python train.py --n_layer=26 --d_model=96 --n_head=3 --n_kv_head=1 --head_dim=32 --d_mlp=256 --vocab_size=32000 --activation="swiglu" --norm="rmsnorm" --norm_place="pre" --norm_eps=1e-05 --positions="rope" --rope_base=10000.0 --rope_fraction=1.0 --qk_norm=false --attn_scale=0.177 --bias="none" --tie_embeddings=false --parallel_block=false --init="orth" --init_std_qkv=0.051 --init_std_o=0.0 --init_std_up=0.051 --init_std_down=0.0 --optimizer="adam_variant" --lr=0.00327 --beta1=0.9 --beta2=0.99 --weight_decay=0.059 --lr_head=0.0068 --grad_clip=1.0 --warmup_steps=433 --schedule="wsd" --decay_fraction=0.645 --decay_shape="linear" --final_lr_fraction=0.05 --batch_tokens=16384 --seq_len=384 --doc_mask=true --train_tokens=136500000 --steps=8332 --dataset="wikipedia_en"
Each number is 500 + 40 x the weight over its row's rms, rounded and kept within 0 to 999. Layers, rows and columns count from 0. Numbers have three digits each. The size before them is the row's rms in percent of the matrix's.

# gate: layer 20 MLP gate, 256x96, rms 0.183, rows 143-228, columns 48-95
# up: layer 20 MLP up, 256x96, rms 0.176, rows 143-228, columns 48-95
# down: layer 20 MLP down (transposed), 256x96, rms 0.168, rows 143-227, columns 48-95
gate143 097:502453500482503498489490512501483445491405563511550463515441530447509429391542516543449534522523528561511471535508500533491550407481515534524539
up143 098:506442487492503478478476480342546553508458480517473549490571495488460485553551473470467458560484479507531498499519480511482495543512505485597491
down143 094:535571586446553487470511520458486430480436531527555485524444530500514421453522546449524522469519513585502505568475543469460498513471462468515564
gate144 096:530456533528505480505510475522520406526463396452500535433507419473479492466510445462536526479550469489470517486482490441435481506474452537531465
up144 092:556520507502544481469445583518506469524494458523491504476464474407532574517525456414429440465565505543403464453485477447505570508504461518521516
down144 094:480536489472531527552568575458520451551497516525524487528480541509538546507519498503418494452482470535493513557573556512519499432465511433471520
gate145 093:487523511436534449439518523502504555549511514494458472537500516486519525425369526530435552532503487477587546439548467431508503562558526507443467
up145 090:527457527495429542448514417472545474541498428491535482435537472491504454536576422491523525461496522563526544492481459533524584491466548481558459
down145 093:476544563489461456462498500456489606543463533495471456510524493483536568372405529540496521538472457516533523463444506436544513490547449502454529
gate146 114:507496525513481481511514490536508458416522451443475525491502476504500429556427515556500516482498474529453515465508432465563486516426523561476517
up146 111:570503508456517576538553471464598539439480506509482575521507457545454484580451488460539529508450471496470524501531467469485548453522504542401503
down146 105:522478321488513533496465485486473462506507471492462492488495504495436502447464484435510487518475484473514485430515516511470493504509541521462478
gate147 102:499525513432480509539502481457441526496519487495539538548478551441548516482413534556400505464480488487491521431491474474545537540511549546584502
up147 099:500393499537531488464492583512492479503476467520535510427458461434425512509506595485474500502504509563415497498543572568510550485514433547522484
down147 095:516498435445546520480421556573522568485538491520478536479518480542467441458498549462499513526517498495450564458532459459504528535492516603476482
gate148 091:560436518555493468521431501504531496522468407509471462481464547490501486537545472553514487538462500441459537551541537508509524464487512553438409
up148 102:467424514454456494397516553529476511519485509471524535504490483436473497474529537522468509481500489559556472443435493483467492541537589453575534
down148 105:556543500452520444478485552576485512465518535462477544487484513511536506533514488566461444578467439491492474525461506508489510476517581501452479
gate149 085:568580537495507506481509438545536422512464521509483516449440468505535428517510413460506569564477525569520517507497533474507501540486501517498503
up149 092:604447528495546493494477551513517482467498517554554465412510452485519495526544461506486437482561516522463606492495447491520523588548398477473420
down149 094:542502505497491507495487496507556522507561488479543570503494484541482513529485472549539485482466460541487453370492464507529422492413486501415527
gate150 093:569595513519509552508497539429466436555475494564461499527484502546529414476526492516552495475544461473441472482500463517485551435492484511542424
up150 094:527465490502504452537465505459475513491503455565502517437454492480539477419489497544501493593548521488465493509548453475496459526429466507565421
down150 094:470635473460499474571528563537484517510423476461492491517485466491512507546502468426512497519496458498549498476525482541549520427482483510465552
gate151 089:512498509453503490402451457477527505475538548473470455464459472425511524478520544482473581547500564524505493437500563460513503461469581494562528
up151 089:472546505446488541547483447507530467471456558471498524561540473527517558519531519515520554482481549468561481460456554452514434502497588532500552
down151 086:497445321468453531435447505518545475540438481498545535541480492480512470543543477476496510556578500470442478513523493540430500447551495485543501
gate152 114:487495520465458483535507511458504554522475449436518518446568465533486450480455566448454490478506486450500531374512469482525474484485456561448476
up152 113:467397527519502494443485521517486517450540455486442440430475503464497444467499568494482439518588496497569453544518394480512531530510518547539473
down152 116:452531560566553526513522505483556489569483528523520467502445612519505561497453486523477477479493550487580479527499601464570477521500519483569473
gate153 107:515511502442509454524523573471462559522494485459537444429485466516480510505528420486467531428522504434540546418472472498480556490497468489533509
up153 104:436560491482475472478528570523481493566468507482468561517503584487549490449512546513533425416513482501500490467538489512508506583373510470494496
down153 098:528484531457480460476465475509412532510491490529532487505515514534527463517495551483431508533574468500530519435491522519408474473536509448546491
gate154 107:597474506502498510531514492581494500556521579470526478500503461530470483522573437535514488504534447483545483464402495510554521515522470559572414
up154 107:553469514476498524466484467474520469519480455478490511462523428424475523480522469475479501520593468449499519554489579468473460530518427468545522
down154 106:508469422510447492458501499478494554521505433424501521414532540559536452525506585414479436490480517481589508519445489449480481469532457447456433
gate155 108:498469528517473523504522591609574532589503542528455551509532545508466442500499452523507488459494385498526514574564524523512526487431516452496479
up155 120:529545508399566516518421498491530443496523460447475474527542562542549467502488548423576505425516423525512455546521479502507513505463465534503517
down155 119:620541524425504489550513483491458480482476511461487471542533504522493544493481439518488513445465507548480486508593524544496511499542488548465508
gate156 093:465543477486557536506502542546563479517517484482498540488487489524576559537457459575499495484384480427536542481494529468531558516477518472541512
up156 098:546463498508505500534501501523479475516513543565519487522491509521547538536552503560433488506460486485556518516533433476490562581474515526517505
down156 098:494518469524498501531501461536459477472593462456523512557535519468516428483515455487438536514535476414481426508487534538462473509522516474468512
gate157 106:493483551458504543492523520513521553511468569482497504562516589528463558507442499489516499455544440532584518526507459535475529547457449561492474
up157 119:468466484529507510580532539447557507430486496496506459465511514569545488451461480499508453493502493590498447530457544541520528404432481514494509
down157 116:498521617472514483492520516446501402474461502508557570550514472513439491473435464495533450480486511524603516518521535505504539458455529478513549
gate158 102:506525524470494493498516540548501396571469502455511442470509550516544495427465520561549523476502472542481515497511569501543534507439534569476452
up158 105:504452497510429478517499505585455459529483524530509567446555478437438500605495515514452527466478500454541470569540444479519508511548418518532457
down158 103:424579508514523453518463454534466547572484463505490535541545527452557574514535477547493461463510488484481534481545490499467523548539529431566496
gate159 112:451535501516512503468438529568459578517505438501499518504508506438518430397495445515501465444434452485448569511477458499531505495529417463590492
up159 105:538562489525554457481522532466561597488502421484526467560566456512456512524554508511490461447487470494463534534567449549473442571487603483527543
down159 107:435522502500456538486528530514449509524517534515561516478517539495582462505558554486477513505491443512510479479498456521463515539512531396499431
gate160 096:486474505468471476490503553456466542475487508477500466476538463489552459518573539494476496447514510517515511465535462522567501474445567557574526
up160 100:495445494494528525471540570465455433517505537515536477473465481398468496460483539440471454546555501548435463463495467466533491533503581478549499
down160 098:566454463487430477462498508549486440495460483458496470460587424521443506459458468454460501502544467514507490483524487478536442504459467461497450
gate161 091:606472584494535486526505548524509502497490485523542467450486535544555521518595441509445460438510488517508585523482464483484462539444402486451493
up161 092:494500504532478432525556499500499415506495453457422434549487510513506509462508508567483524491516453566501510434555499544395496471477507549491548
down161 099:505523530510487490495512497518575515524445495451440421443551499551495521494551471547502460543501489508524598466533511546373498493458458511451533
gate162 095:564502457467417436513491530497463534444477456469496471488498463496430468512507545529518465546492534451525516488460501480466436459510604536536515
up162 088:501492471518544516398499519517465475504524548537454422522464504483531534489550470449484508418497447523383456479465404503490513567519510519481503
down162 087:528511478519474439580493485488534554474499377459479495455541481541473487510483584515529482552484521483528498450548545448486502456469521502476582
gate163 101:544493494458494519475471640573519501477430477497524482536465456443526490507512460527502503531512509497553541482488573497525479535510489541440523
up163 102:429483500512494512528512446431527544546563523522511494446522541555459431494488502486445512462449475549444514494472476491545529510555490480443450
down163 099:459480663457450485544532542557494536537500462471469453519573454446506443528516516524427473494542471525447494470474502498512456503558490529460494
gate164 093:533542496514527482565554520529516515463456540573485516507521492540466505454479532534549498441496485515525488480512529457553480451534529561420502
up164 097:499480514515518585547536493527473549468546515574504446487495535526506543392496485572556497509452483602428461534492403492534516484480495508532517
down164 095:441473502547484458502556460468494465592508519562457420540490517516526506484535470483403508549493473580534522467590475535485491496488411446478505
gate165 107:532454504498498514453446496454502476451518492508501539442439571483584521475504508553511544531455480544518445518481494545528461465461540489496522
up165 104:488502511547451549512477516540479506460527509598521499504540514506509458549499423512570500487469538565455460549456557510470523523505501460524524
down165 098:504526442495492463468499495506512492533581475470464457474426455543425514522516488525473499529504492494488553504548471524532450564500463495430447
gate166 101:552600513440484468505397472563456432523497520501455499457515491415491469451521508524489446537437567446508524465448485446499450544507531528528511
up166 093:529495468499471440470418462519416442466495519460484538515469467503437457531460440511468529505464550467459494455473485499512431521562543540550568
down166 098:457541467516503610516555480471592511493542518489471445492470552511568512552474501456480508433481528486484530481512491543489536487476469508440484
gate167 108:521449490494435506497495474514510500506501477550440512444491484514512525497463482480479502523538421427524529470490567440520564480564489502497509
up167 109:480528490507579567518503539475534424535484550463515433540543544495509498511521512496531497518514482434452449473433574470522497537527513526477492
down167 103:500534556486511585511450526491470448518499547482435482513547525502516496509559491572492487575552514485462413492429537422550506498521504454541462
gate168 088:490434495513464472545512538470435561527485541512448483497501525519456439462507497543491468577494536425524520404466517399477515571470492532479548
up168 094:545548508516540516498460497479463526507509474525423533475500469469525564549414436489518438457506422514415523527516459548469476515494407532474474
down168 094:481518410531500456545538549477474538481489553518444502497542484511439478489484495539442533571527553425534520407450517480431475524464529536441552
gate169 091:512480490529502503517547538519496497484496503510462509500566517504496433532525530419474521505549527471492552447476576478477446478529597532491542
up169 096:552448502541595464566458500484508544499535505586573394443496508489600469464493512450463471497464483514517496560477496521520538444458469551447536
down169 096:487534507454434500507518608549472535491494540473435619499511498475411503524531503485499525482455506485431468456459528575462516453505443547521509
gate170 096:511509497452483490521457441536480501505462504465526465612483523525478507491397518469491552434490466517450453498490495487496514477509441512637495
up170 095:458548528516461501474527531558489506471402504532500485476453552478596473485554580528587536487479503609518506421451540525540502502468516530473473
down170 096:524581409493520489531446474514516516522582478518431452523500535464443507556445436476474526472482496481465550441555490521548484514490394516582477
gate171 107:470509510514507601435500508524480522544525490523490553480410515411595515472491533556495515461490523525490480483474471498481524466511491566560464
up171 106:485441495487516389476463544501455469516476457476488517550532512521400503581515486496533504476436475492529465533467507506506438514474566444479516
down171 112:494505557437498493497476514470444460559474490487521532447474596427532485484506512570574494535440462513499496552515427489477428517504512499535547
gate172 109:524501490509537549487464497458543456585496445521535511435487446569464518497526488487526479425433418516489568545441460451520495421501440467432486
up172 104:450405502492510500513453524559535456512430520561454461486492478508524526537503501514556461585459480519511534526463479430498464513460430429445549
down172 104:619432467412542501427467449493497406507520423460484480484589464487487489487467481486439488526485536439565498438511521475520480533448490534487529
gate173 097:535546523493448448467514501530519561463504483493465534515571458457512509523439483518524479482527453458539553530489493426476471461540564580457479
up173 098:530445474493523493496481568485520475533519474475597530532506478432542498452542481498510426524528442516531483467550439468473490579512580514550453
down173 103:423525362526518532540478457501518447511470542498467484492481470476490542503489535554493472485486505558468456546514504489452497453485559538530450
gate174 112:525448488455488597427473519522486524460520499435538459440457520526519475481506526497506503463419518541399619553492530496491504505470532495494547
up174 103:489499514470471554481519575538551484396454495512531492528504546452515478470501517466547531490519496570417514502551538561520462560526452549498406
down174 104:556499412562516473497503484477505547512568462508530558443561483461515473537512539479455473502500479543468549445470503439560410469468462507458462
gate175 092:424488469456463567474527579482456544522452523489472474483514507471609529432447524509527508468558504597467522415565494454501511519452546521406454
up175 090:494549474487514524417511497522467509516520464501472510503557568512559488570479451491506506448515468504558470420520512512470484567495423548369497
down175 090:531480561504504528508424496549515476509531439486533555497477547532481520540488470517422538477522558421548494549509545515512518590548496531447545
gate176 113:597464540509567577460504554522557465544480477519474485476504491481441548537539446525478474480495447547434546519517433506493505449539437457535497
up176 116:561464495486510501484444432451448437528459464563483430524464548520538411485515520469469467565590473559458470487506509465498457483536504515587479
down176 114:512492409534548451551506419459526576463490499434510515456539456523461549498501524494555441516498484556513527457478471472448500466445539551504417
gate177 094:502594501452510468513471463467464514558384488484496484525479512546534557501424472510571484445430471496540509521462556507490496498554464470520478
up177 089:456510447471424453509502463480466426544537495457465536523552459459417466482517403550543542477501506442439490461471549449483553450492537551538498
down177 096:511564547513478521480484443473474579498415505437458495519524468531538552475486499515423580454478538522551563438560533512434438555493430516499502
gate178 092:477483516459455528407491513493569598595502541513486513482522515517538501551509519542383500514467457500517498555514473529504528506492503494447483
up178 086:416479496479489529458460531481545544516524547501502538401490477541537478512527519548435503483445549556575492585462522497514554562479494498512510
down178 092:495511465462506516468463476514399521514542530439514527524470566507537452520516529566496512489457590445575490523398536465439464527464485508514540
gate179 083:506444544497488453524499520537453472536494489468481489511500605411462469486444540473597473433468461568471513535469481483470471528482540526434499
up179 079:493460482494543571504485482510471454480471511553523465576515551458536516470438527502555417487469474594417437519514470508519484589511517482484517
down179 093:487543422501596478535508465467458473463538505491536481511527525502509488526462488507506494470442484565497512586516517527528528483556552541435518
gate180 093:547444516546513513522501515521499614498445520487508496457518426465492493576513514491433515468454498389519522506466474500523468489496502508487475
up180 098:517563484494515476612434528462435534444444449438527452514524494528455523477502421531491517470474459524483457461453540544488533526559509484539548
down180 100:538510514545497529507497473503470517507447505522481501459442504419471499442507521437478558493441462507521512502523448539588556524466559618443457
gate181 108:496538503563472565521513523598529460602531546585493491537444504574493547515513489546491501561541458490518487510564528455504511480479507494538441
up181 103:461493508485492452554573510554583571514493560517498519467523428466460544527497519532472434521552497453517495488511428562491429483475520470477562
down181 104:536462436467533414467500512530546458529447421546530490604480496420542505521487496517490517473506465511536510549536553531528504484469500551428481
gate182 102:499426586453515511476524479602499495539556461513427485560495544535543528508458572470464488485525494507515482437537527432467478531537534515497541
up182 100:504630489505438483526467525393534554499497536456499524497498480534516512526527517572570457491458554471478564526421537578521452520517496499499502
down182 101:525503564479479572565470444528514523492428502495557491547512492437622477494524527496508522544549484520479505525478459440504477509577540480499505
gate183 101:572509512512518524444498573479530554467400507475496470516550514426459462491479477511522513402490473527467519499500525465569509414514447528570538
up183 107:476509515492429558514494493519502521487469472483456489553489515585523486475547526533482512482516537582507529498588562458515477596455542512512506
down183 104:499519414476492497523534336544477429556520465453480536496530421471455513531448468448447550453496477498551525473505533516477451505514463504542407
gate184 097:555532497467508575482537455484571507522535439560528530485505504453510530496427483499481566465527462493534546479461478476541464542509480529480527
up184 094:569424504483502515522515533494504436600520505503480456463595528472454533478550497543551542455463477391437481524434474497452482511482519539424532
down184 097:483522452510488440475411476498457466541516458503524549495483532443581522505413489526466539476470476543539524465429472482537492493530523475512612
gate185 094:529497528552441584455505571470507525557447475477527474515497512493409497515491474483449498521518424481486480491491494494505478492480529572477460
up185 103:435499480523478568508492549437511491542496384508525497440479484468517508471546506417435547520548485589480478460494504516535512444486529467476521
down185 101:493502586563525483554518484519530569470398553514537505495485602456554534491454457549497509486520493493544493545548519446478508528527518506517542
gate186 108:559483471487444446498436525517553520497475447497454517437491518485502521529506411488528466492441426519425502421520465531531500441505433507533481
up186 107:451412542515509553481532463505562489455550588562508494461490499510520465560584536528587490511498490527498489529519501487488529437537535523450535
down186 099:513412572478525498471487497523533449476554477555493572467460504461533474540497460512588472451539466518547468504516479552493513443534466530507481
gate187 096:463466584537482528469449522442541591514476479477456489434493459437452543491483468479522516414456484553502497499433417471462480458440457475466509
up187 099:550504507550502441509464489561512487487496496488539496567501468438402522581485525545537490478524473480433511495497506394493429536522471545478514
down187 098:517511509466493525480494537529536414470481530551572468453495541450537488528497545454518515550501552485514481495518567520449426534537595477539561
gate188 098:538528585500420521545469522560487515507499544512518447483453397482543499445531421508453550514492536490522486481421490553522527516464496487473494
up188 099:469536478499519469582520480499502489447521488481430499505486457537523494463479518466512512534529486514559459458506558528484500510456525534433544
down188 097:492490655430470510455490572578521494516467463473520423471529471495447497504577504484527494525524508576493455463482464479487455503470482514429499
gate189 106:513399516468505516558485506524594584498518470539488503561444465473485536513538486510451529484522505476483461492544486547483481537475499452477475
up189 096:461561496473488508540558539508467486531470468520526567476495531490500425480471544521504552440531518514447475521452456501515512474394421495506464
down189 102:539490382566580457514485519482571567481569454502438422493432489492446567517481550486467458521549508530502469517486413498509456482459524494449480
gate190 095:509399549453504491541524560482523485473467516496536511532483563537523442474470492525494519498511479494528496523518458420469446437434575563463520
up190 098:509476545500493512492522521477461519457570466491544492506462481508483505503377578542498480460518486513494475515508515546515533487519436521494519
down190 105:544497379483496435488487445519541486483479498496546455461498466425504469500516485517460496540473489457434571518494475538544515549511485496475441
gate191 095:534509490420482499462501469535509444521453515509499475503466511534485525392566469523470501477517511494663507395540548404480474508545437497568519
up191 093:522519494475508508558474482507447493478529523465497541493483512575444515522431576454450546544530499398502547499491493494492454557526573551519438
down191 094:428487529546494477541473519460524510528553577525560513500506543451516454544538469533509482413513514495462470540485519532619518473542443510520544
gate192 090:469490550484505546497460550521485507504495470494499487500517545572463527531523496516398526489510515466464526490515519455464467500497595553496531
up192 090:464447501509453558479486531476478488463515514529533426425529492499572415486500487519513518495522476534499487480490416506536503508474502502473501
down192 093:504490541429525478488468565461494453476479459446481442432438492493445477556492511552424533533497517463534514508563517438498568537563600497474503
gate193 106:513505511441483529472500536560560495538511438474500510513488479441559556511533469567490524502469463572525530468545546429502544503514574524452483
up193 100:492547526418471350511515500497503532512486448477546531515510433540526528498502492474486499483529519517491488467556443463499498544495559498481462
down193 097:501469446510541488545545515402440509525409471483499461510501512498455398532425518462484484542437455487513496494439510435458523509468489526477425
gate194 093:585544543516469554508518494543509493506511440479521531444520519427517499479468513560527462528453510522457467528445554527512543502524532508522491
up194 092:546486504493492530515512539563491477492478544524504524474504526503515586496425479527475548528482481521446516554535483535479536464525411484530545
down194 090:515524534473505488457444413503517475454553525523512471546475476507478503515483413462422547525517480508429514489503537462463537517508480512404503
gate195 116:573465491490443553495437557480534453435434567470518473469468497486531420566505528517502507440420510482484527566517513482534452489532520530507513
up195 104:425595461549468548480534438459493517456508490462525532489548423549472457523499534514539433488484527531455538476479512475498486505482455503482469
down195 101:483420450472529515423456437525516477526466496542492422540466507478504503534542502471416480527520510495568417497530483534498463508539520392539499
gate196 089:578494591515507531430386547531433495484465506496502435486481508514562483502442523497472515482513499516513539529494420478502473530507498485468432
up196 089:472488519532483529394518465511502472581526507496495554507492477476538437484495470505511486467469567529554417472465503429482532535544524520442499
down196 092:504509546616494535511480492492492518513439474483508456494509521511504533436446483515478478528443544561555490495509465483518503555469448549513512
gate197 100:475493506503505487525506458546492571505493485504505472478449465560451476484517491438474503421458505498489552444493528535566504458508522543458453
up197 111:501475499552447503464382539444481471497452526442529525464476492437550507509469451482583560469478470486498532563528537426455474472568512521534528
down197 109:507415561453419456536452530544419509505518454521497518471571488491511454515492529434536492427501440523535533471522519577465472467515513516480551
gate198 090:551534525521507554458524507545461529461493563518495417528419520485480554540400520433543524521486446481485546525521565520499461495531487484477523
up198 081:450485498487499542515541485388517554450466520505561554490498494462530479522517490597496516415470524506528447526470483497571520480520498517459550
down198 084:526501558504473560513456513544487525470527505483463382541439560564497534478459519432543477553502498514489533509602503469516499537460440459535466
gate199 096:454458550455490524507504636443518479498469526501551467509523555458496453541575409512559478520459531506489509499505516495518502492470487454422467
up199 100:485502484492521518411430477536478453545516506487495540516513464544488489514404457450526558395442482530421545498560457530503509565557432502439509
down199 099:525500526479459510468552502512512543458577562559463521513519524458425482557481443438439459491420468456511499547600522506478446504535474555492457
gate200 107:474495481463439445508474475434500509600534530493483516437424524494451500477441537464453470527549477477493482459448506486466507511499594482567510
up200 107:494479509526559545505500494476524533521552434479503509492538537440532489453418538552463456521506477431597507401544452512517523451419553466499559
down200 107:506525496532459534549521441487513548576528575577569556525461552497520573552503490477451457481514512497512577526508472536463525496481562508583517
gate201 099:537532505497557485495531517549526511467468546435505479501501545542436415494533418467466522521518430498509514526484525485567452448450522523460468
up201 097:456503493572513440508561473485479492582485516518548498506479638528496561492509510524531446514519488464560518562459559543560488491520478489542454
down201 100:409434511486452560481511528454516588523520498595529535495513512484576549453467564462458491542463539472507542466523540526461515537496482428497536
gate202 096:524525483534487525483514468458453488549540501536509465464465447478545496438472474535568455490522436479535478482454534430542500388513474513486511
up202 092:494501490498487468510471469514506495536468516466530560484468480498477389475481503488441521451512560435513506528517411487547525484477487559547510
down202 092:502608552490546487552486494520443502530494521454452466509438454498472507595567519519587470488452518437496463511476540480409541467590559453481539
gate203 095:544532509472497474485394486533542536586506491515487501466419459500517446499502458492480480468475537538505544515486465532493544442461496474570510
up203 088:504432507454517441569532518525498511568533570554456509424458441556494457488552550475489508518539571484459489482484520508472515507434430482592497
down203 094:447473466578532451514513557502432443545516501439457541520507551498430459584514506456489435467539506433539452528499549539511593546514490547465516
gate204 097:496496480474541477464408556498475503522470555507482580510464629465499472445467422549486509520466479479505599497441553458479457551494438498483436
up204 103:483535509505415440541507503553468525492462520488484508516470468440559507454531533477430528553483508451521525490547502482529522552457544465549580
down204 097:533439530429505531458505442495516504527528508492482498446471474462517520494458476539492458521502515552539486496436488445510440528438495530509488
gate205 106:544561483496478581475495547508519482527512485512531536515459470522546489553491439520531512520410458435352592466472543479473504477494471542492507
up205 098:508454503480469403429467537576497530452431473524451401440525556420508489522525529509421533465474516503508533531508578531476484496511519469503495
down205 093:576518472432434582556469512486497416493433458436522509475480440515521547499555521532535555536448500465446488507571512459470478484485496552509526
gate206 098:512412574508488564523502532509487493497502500456490493481495530474469537538510487440470582376449433518473472524436466475576508474418452507518497
up206 107:534550455493565517559509434565554511495543502549542481508503347485489484575490503455540495519513495520490505499405497537527428526540547466472517
down206 111:523476611577518519529528535492475416531492547499573470524538526473549486472512436541505575421526459477528466557483453475502498495520490425534531
gate207 112:492507537475514475486363529569520486529511526518393535458490483478505472499527557507512488537505505416502474505479421498524506521440551498517481
up207 108:527556490455484535423517394468553494447473555493538493474427477511573514529503469483520480555523442489512565454490522553459517557541433500574478
down207 109:539504439460523471479491521527516467454571512592502492533520520496584469505497474520452472511498485431496570458495588494534523488558497424533452
gate208 102:566444564515533452530479443540485485547521462490519523498583498472483575511506446515462520468513471449556495489441468542509484519516524521525432
up208 108:477562488529459500460457459486496522439506505450477503529511478524487464519451439454515493489502516472434569457539534502432553457606384549532435
down208 107:535537537543453496497532499484448489545478520490489492537461512486480471554445459439500527469486541492474544429505581480469532541539412554539514
gate209 116:527523552439508375532543548505498492503438540504521510533494492485487438446515536478525525477524555517609528432487559506489491530540534509540517
up209 110:530557482501469474457494455505526454371551527406465486610519510483490443513438531497506510454474490537500516491481570495504524468551456537549569
down209 109:519502469473462539487508467412534526466508532464466494479437500439475552543478476583492482522438503503442551462521520428503550533544419461475505
gate210 092:476489505483504488467520561527501531514461487490484527502540425432456490505506501460479572457549496548464509429483432481496463505530523566436512
up210 090:525557449491479569547454485498535503486513503419527511525457460543549386509466508549468463444444564492526479584484586472490521468449442497487494
down210 091:471525595525425515481536511476501508489521446524509500434569450494425544547450532525491487452561530520485533478532471561553488556487488515480482
gate211 110:462460522482457617503470564490478448580521519491522494556448566528494553480432442490448507433483457570433513488494529473520504503486473497548426
up211 106:492480504452465507435462464527431520412477497477485506467562437477486474488485569528514481536499515549495500485459530514446420515530519525468530
down211 102:513548502537495538468449492517513506509428492537516514498504502490535522527470492460508445467495433580495555531481485476541475451491402486514526
gate212 102:506546519461518611516470436494537531509504426489526496450493511516520525486513409475526542476519426523415515454498464541512542491481424438511453
up212 110:462516501479472490440544489590520511550470576496499620513493520561533508572457563521553508462471499380523554465533533509492541523516501552456509
down212 107:497506469551491527514512500556472561509477507506581520500415567486582513483525467519515436455477463542494502486463549526491514445530428390528472
gate213 096:540535467503447523546518518544526521471461477496473451554483526562499515438424417489486547448427471507445533385451517419541496536476446526534487
up213 099:631500484461498508505447457405512523474455488426502469467501419503434507482493467479498489488454525487500490492523471516542470454471535466466511
down213 096:528558474531515527491482552522562498530499484495513516530473503554482533515510506546581550465419459507413496488501462536537554470506502441490522
gate214 095:499513541525481520431492534562489467530457498514449456505485509450603540490564477517522429534500569533505544474440464472472458473467477563504473
up214 092:472483561535519472418479454526489475472445479497464473447513467478569474520591559511523422450489513562554462517493440442463436454523520470560518
down214 095:530502434482485485541537468496502492492551479516540499536491554521477490508443469503543603505515429428505525519513572491554530482559552480494530
gate215 093:489514507539497482521398485499509581458525513522450457508451457505571550515449486511478490506480427541577493518526596484552425521518522555531416
up215 094:482512538415535483489488614480505486460432476451541449525408513534582516466481509507504517511477488527419428463554598464500487514516535443497479
down215 092:553479498492561519499419566473515536542464493461438484523429547469553514498410473498483471482492439579442533490500497493596521572555512567525501
gate216 105:506515564542560516530511488519484484495484475531439539585544469486535411436539500486476477517561465475460452467435527456577530464541459543473503
up216 114:583562513474488492532524485429555478427552392510485495477489492518542559562536511500457457422447538513473547515498542607511478470515468505467462
down216 114:486474503456493447524499485503525397461521481549532485565540501565516519491491618528433540542473549559501597548554541517436459500496555486486413
gate217 118:536535524454518484430441541549500518499492528457508451513528525492519436478460489510452511425440541500460519516478422536506416528422405475530496
up217 113:447445503480512501527508551516526423473448477525519487474472503493517490481482482438542573489498537512583535492462508466513428573506584461470497
down217 115:521421485434544505520493497430542471495530429494461498536623488486453568533479513476498435504471501527476478480432531462493491521486538547463490
gate218 101:543486526484478465528455511456504455530441527471441530473517518470535504435465528531512479449499473533525593488447484441464505516476514476466485
up218 093:460575510520568464506464483564506496542435506545477470507490480526513441523481503434469527472487528498463520513434435527508430505472348520476453
down218 093:564519521500570438493467515515410483515460456499485509505509514542434521458405580529482572487507516514511465444471513518471479556481413455477371
gate219 106:466535544457544426520471473470503512516514495475497490568436492481559497419504492565453458489505460564420415497475540531537519512525538481513499
up219 113:451542506460499426527408446515501453518487582487438437546496545530520452502561547526505532545516534482494460527512489509488487513556467487566534
down219 111:504509492520472475481543536536465542479500558524564459536464555525514583446532501500560536520482561448476535443499557521447537506569447456576497
gate220 111:531523512421484459438444526587486506496457493461466550525448445540491437406498508480498578515530512465484493490480460500518444517508531509466500
up220 117:518489508465536499499494537536510498445475470509484561500461486598556435412521451469484484497520477423484537544518528507496460471496461477461486
down220 109:446436494573500454553546470519516509497481506533468519514547548497594513480526505401527395456492415474514508481480511515419491440530534477459484
gate221 102:554522490538462496463430535522521491529421478512545492526497529524521506393501504517521495499490488567518488518453516534618480536478562464497465
up221 100:470585513438502462566448533525510531490593550541464511497431574465485506447433439502464515502462519515539425500542504510447458522459520480557483
down221 100:490452608473476493552495515414552473488525493488539561479522459565531462559548445502486423504501521528515493534490496534480496538472499575419465
gate222 095:551501494445521632462527545493513487518533496551498472494520602472533546563515428540469445425505426563524573456506473503485536499553477499542475
up222 095:406444542536514558460482515455477503467498495501520471555494507553485436526523489487426545566510499485471460558448453497502583443486533450455520
down222 096:523484388539504478428540499484480507549525525561469551492467417560495514529497500538472524510454532523595487498512492590479522440512464468533431
gate223 097:468465496487461559524533490415539548526529473453451526545498492521516426469468481538465482552538515527498475418461484468498557462487527486503484
up223 084:531469533559505392487483502525540514507487528556575460383529502568559487486479581423530584501499474498531477592478449443522497560411437535521512
down223 087:497523530473409519516567499472586489459509518559515514531503472507501446452428462511474501524472483490517517462498488562612522490492571594504523
gate224 101:524546532496576490506571563522493534516509529534479529516486492463493449493492502465543529501462450541507461478495551571544466510472457497457522
up224 099:537488493465533591493474447532488514469501502493451484509535530491514557575503516461523481460435463534501579528529503511499495461520400522424511
down224 096:472456467522492506507491438502470463466425490488526533462482465520562519475561569475482469488457450509453560558543480524489417466569488537507513
gate225 100:481499508511508475555520462530452514523511483573487482497557508518475472502483396517477511557537477463488543485507533468532459484439397496486438
up225 089:455549438487507451449428549416457480459488483471546575471495554445541535517489569523536542492439522519533554520510439489464492449487525494535507
down225 095:445548427530465496494516444570468503501443472386397490463532471496483477531486482462446563506525500493522474491542508505499479477472520528544542
gate226 112:436415519473474435492498473543510573413560462512468524508503554478521439473477530489407479514522484445583509462499445469531522415519531453540525
up226 116:482535497526482555526497471601538445516542490444514546556504565524473506462483527531470487531439538499495463605542516497520517473487562485471472
down226 113:554547546521516554511547478504526468562486462462505499517533454472503459473543554510444537499467443485492522529507509495542497529473529468492477
gate227 106:518500504475470479524502583530559612494486551521460514533455454554477522553513485513432493488355518492599544551479503545486449436475503464457517
up227 103:429502475497470482504490494497539466549455501451452448448553483532556481483510513496475444516477485551504471560505410471543478473444492483481551
down227 105:546504603527484437506420469461503563510491507521439453514501483459469508563484509550404453470480520452546462400522482457483518509498479511473448
gate228 104:534584552478520461543534564502463565514501428525465485535420486439465459412468499471524533543469505461510541468503534538491587452509491525533515
up228 098:522493490529442539435470440478532496479456511434531487474502448452488513555555498516507374498529486610455513477430510463506585469522450503484482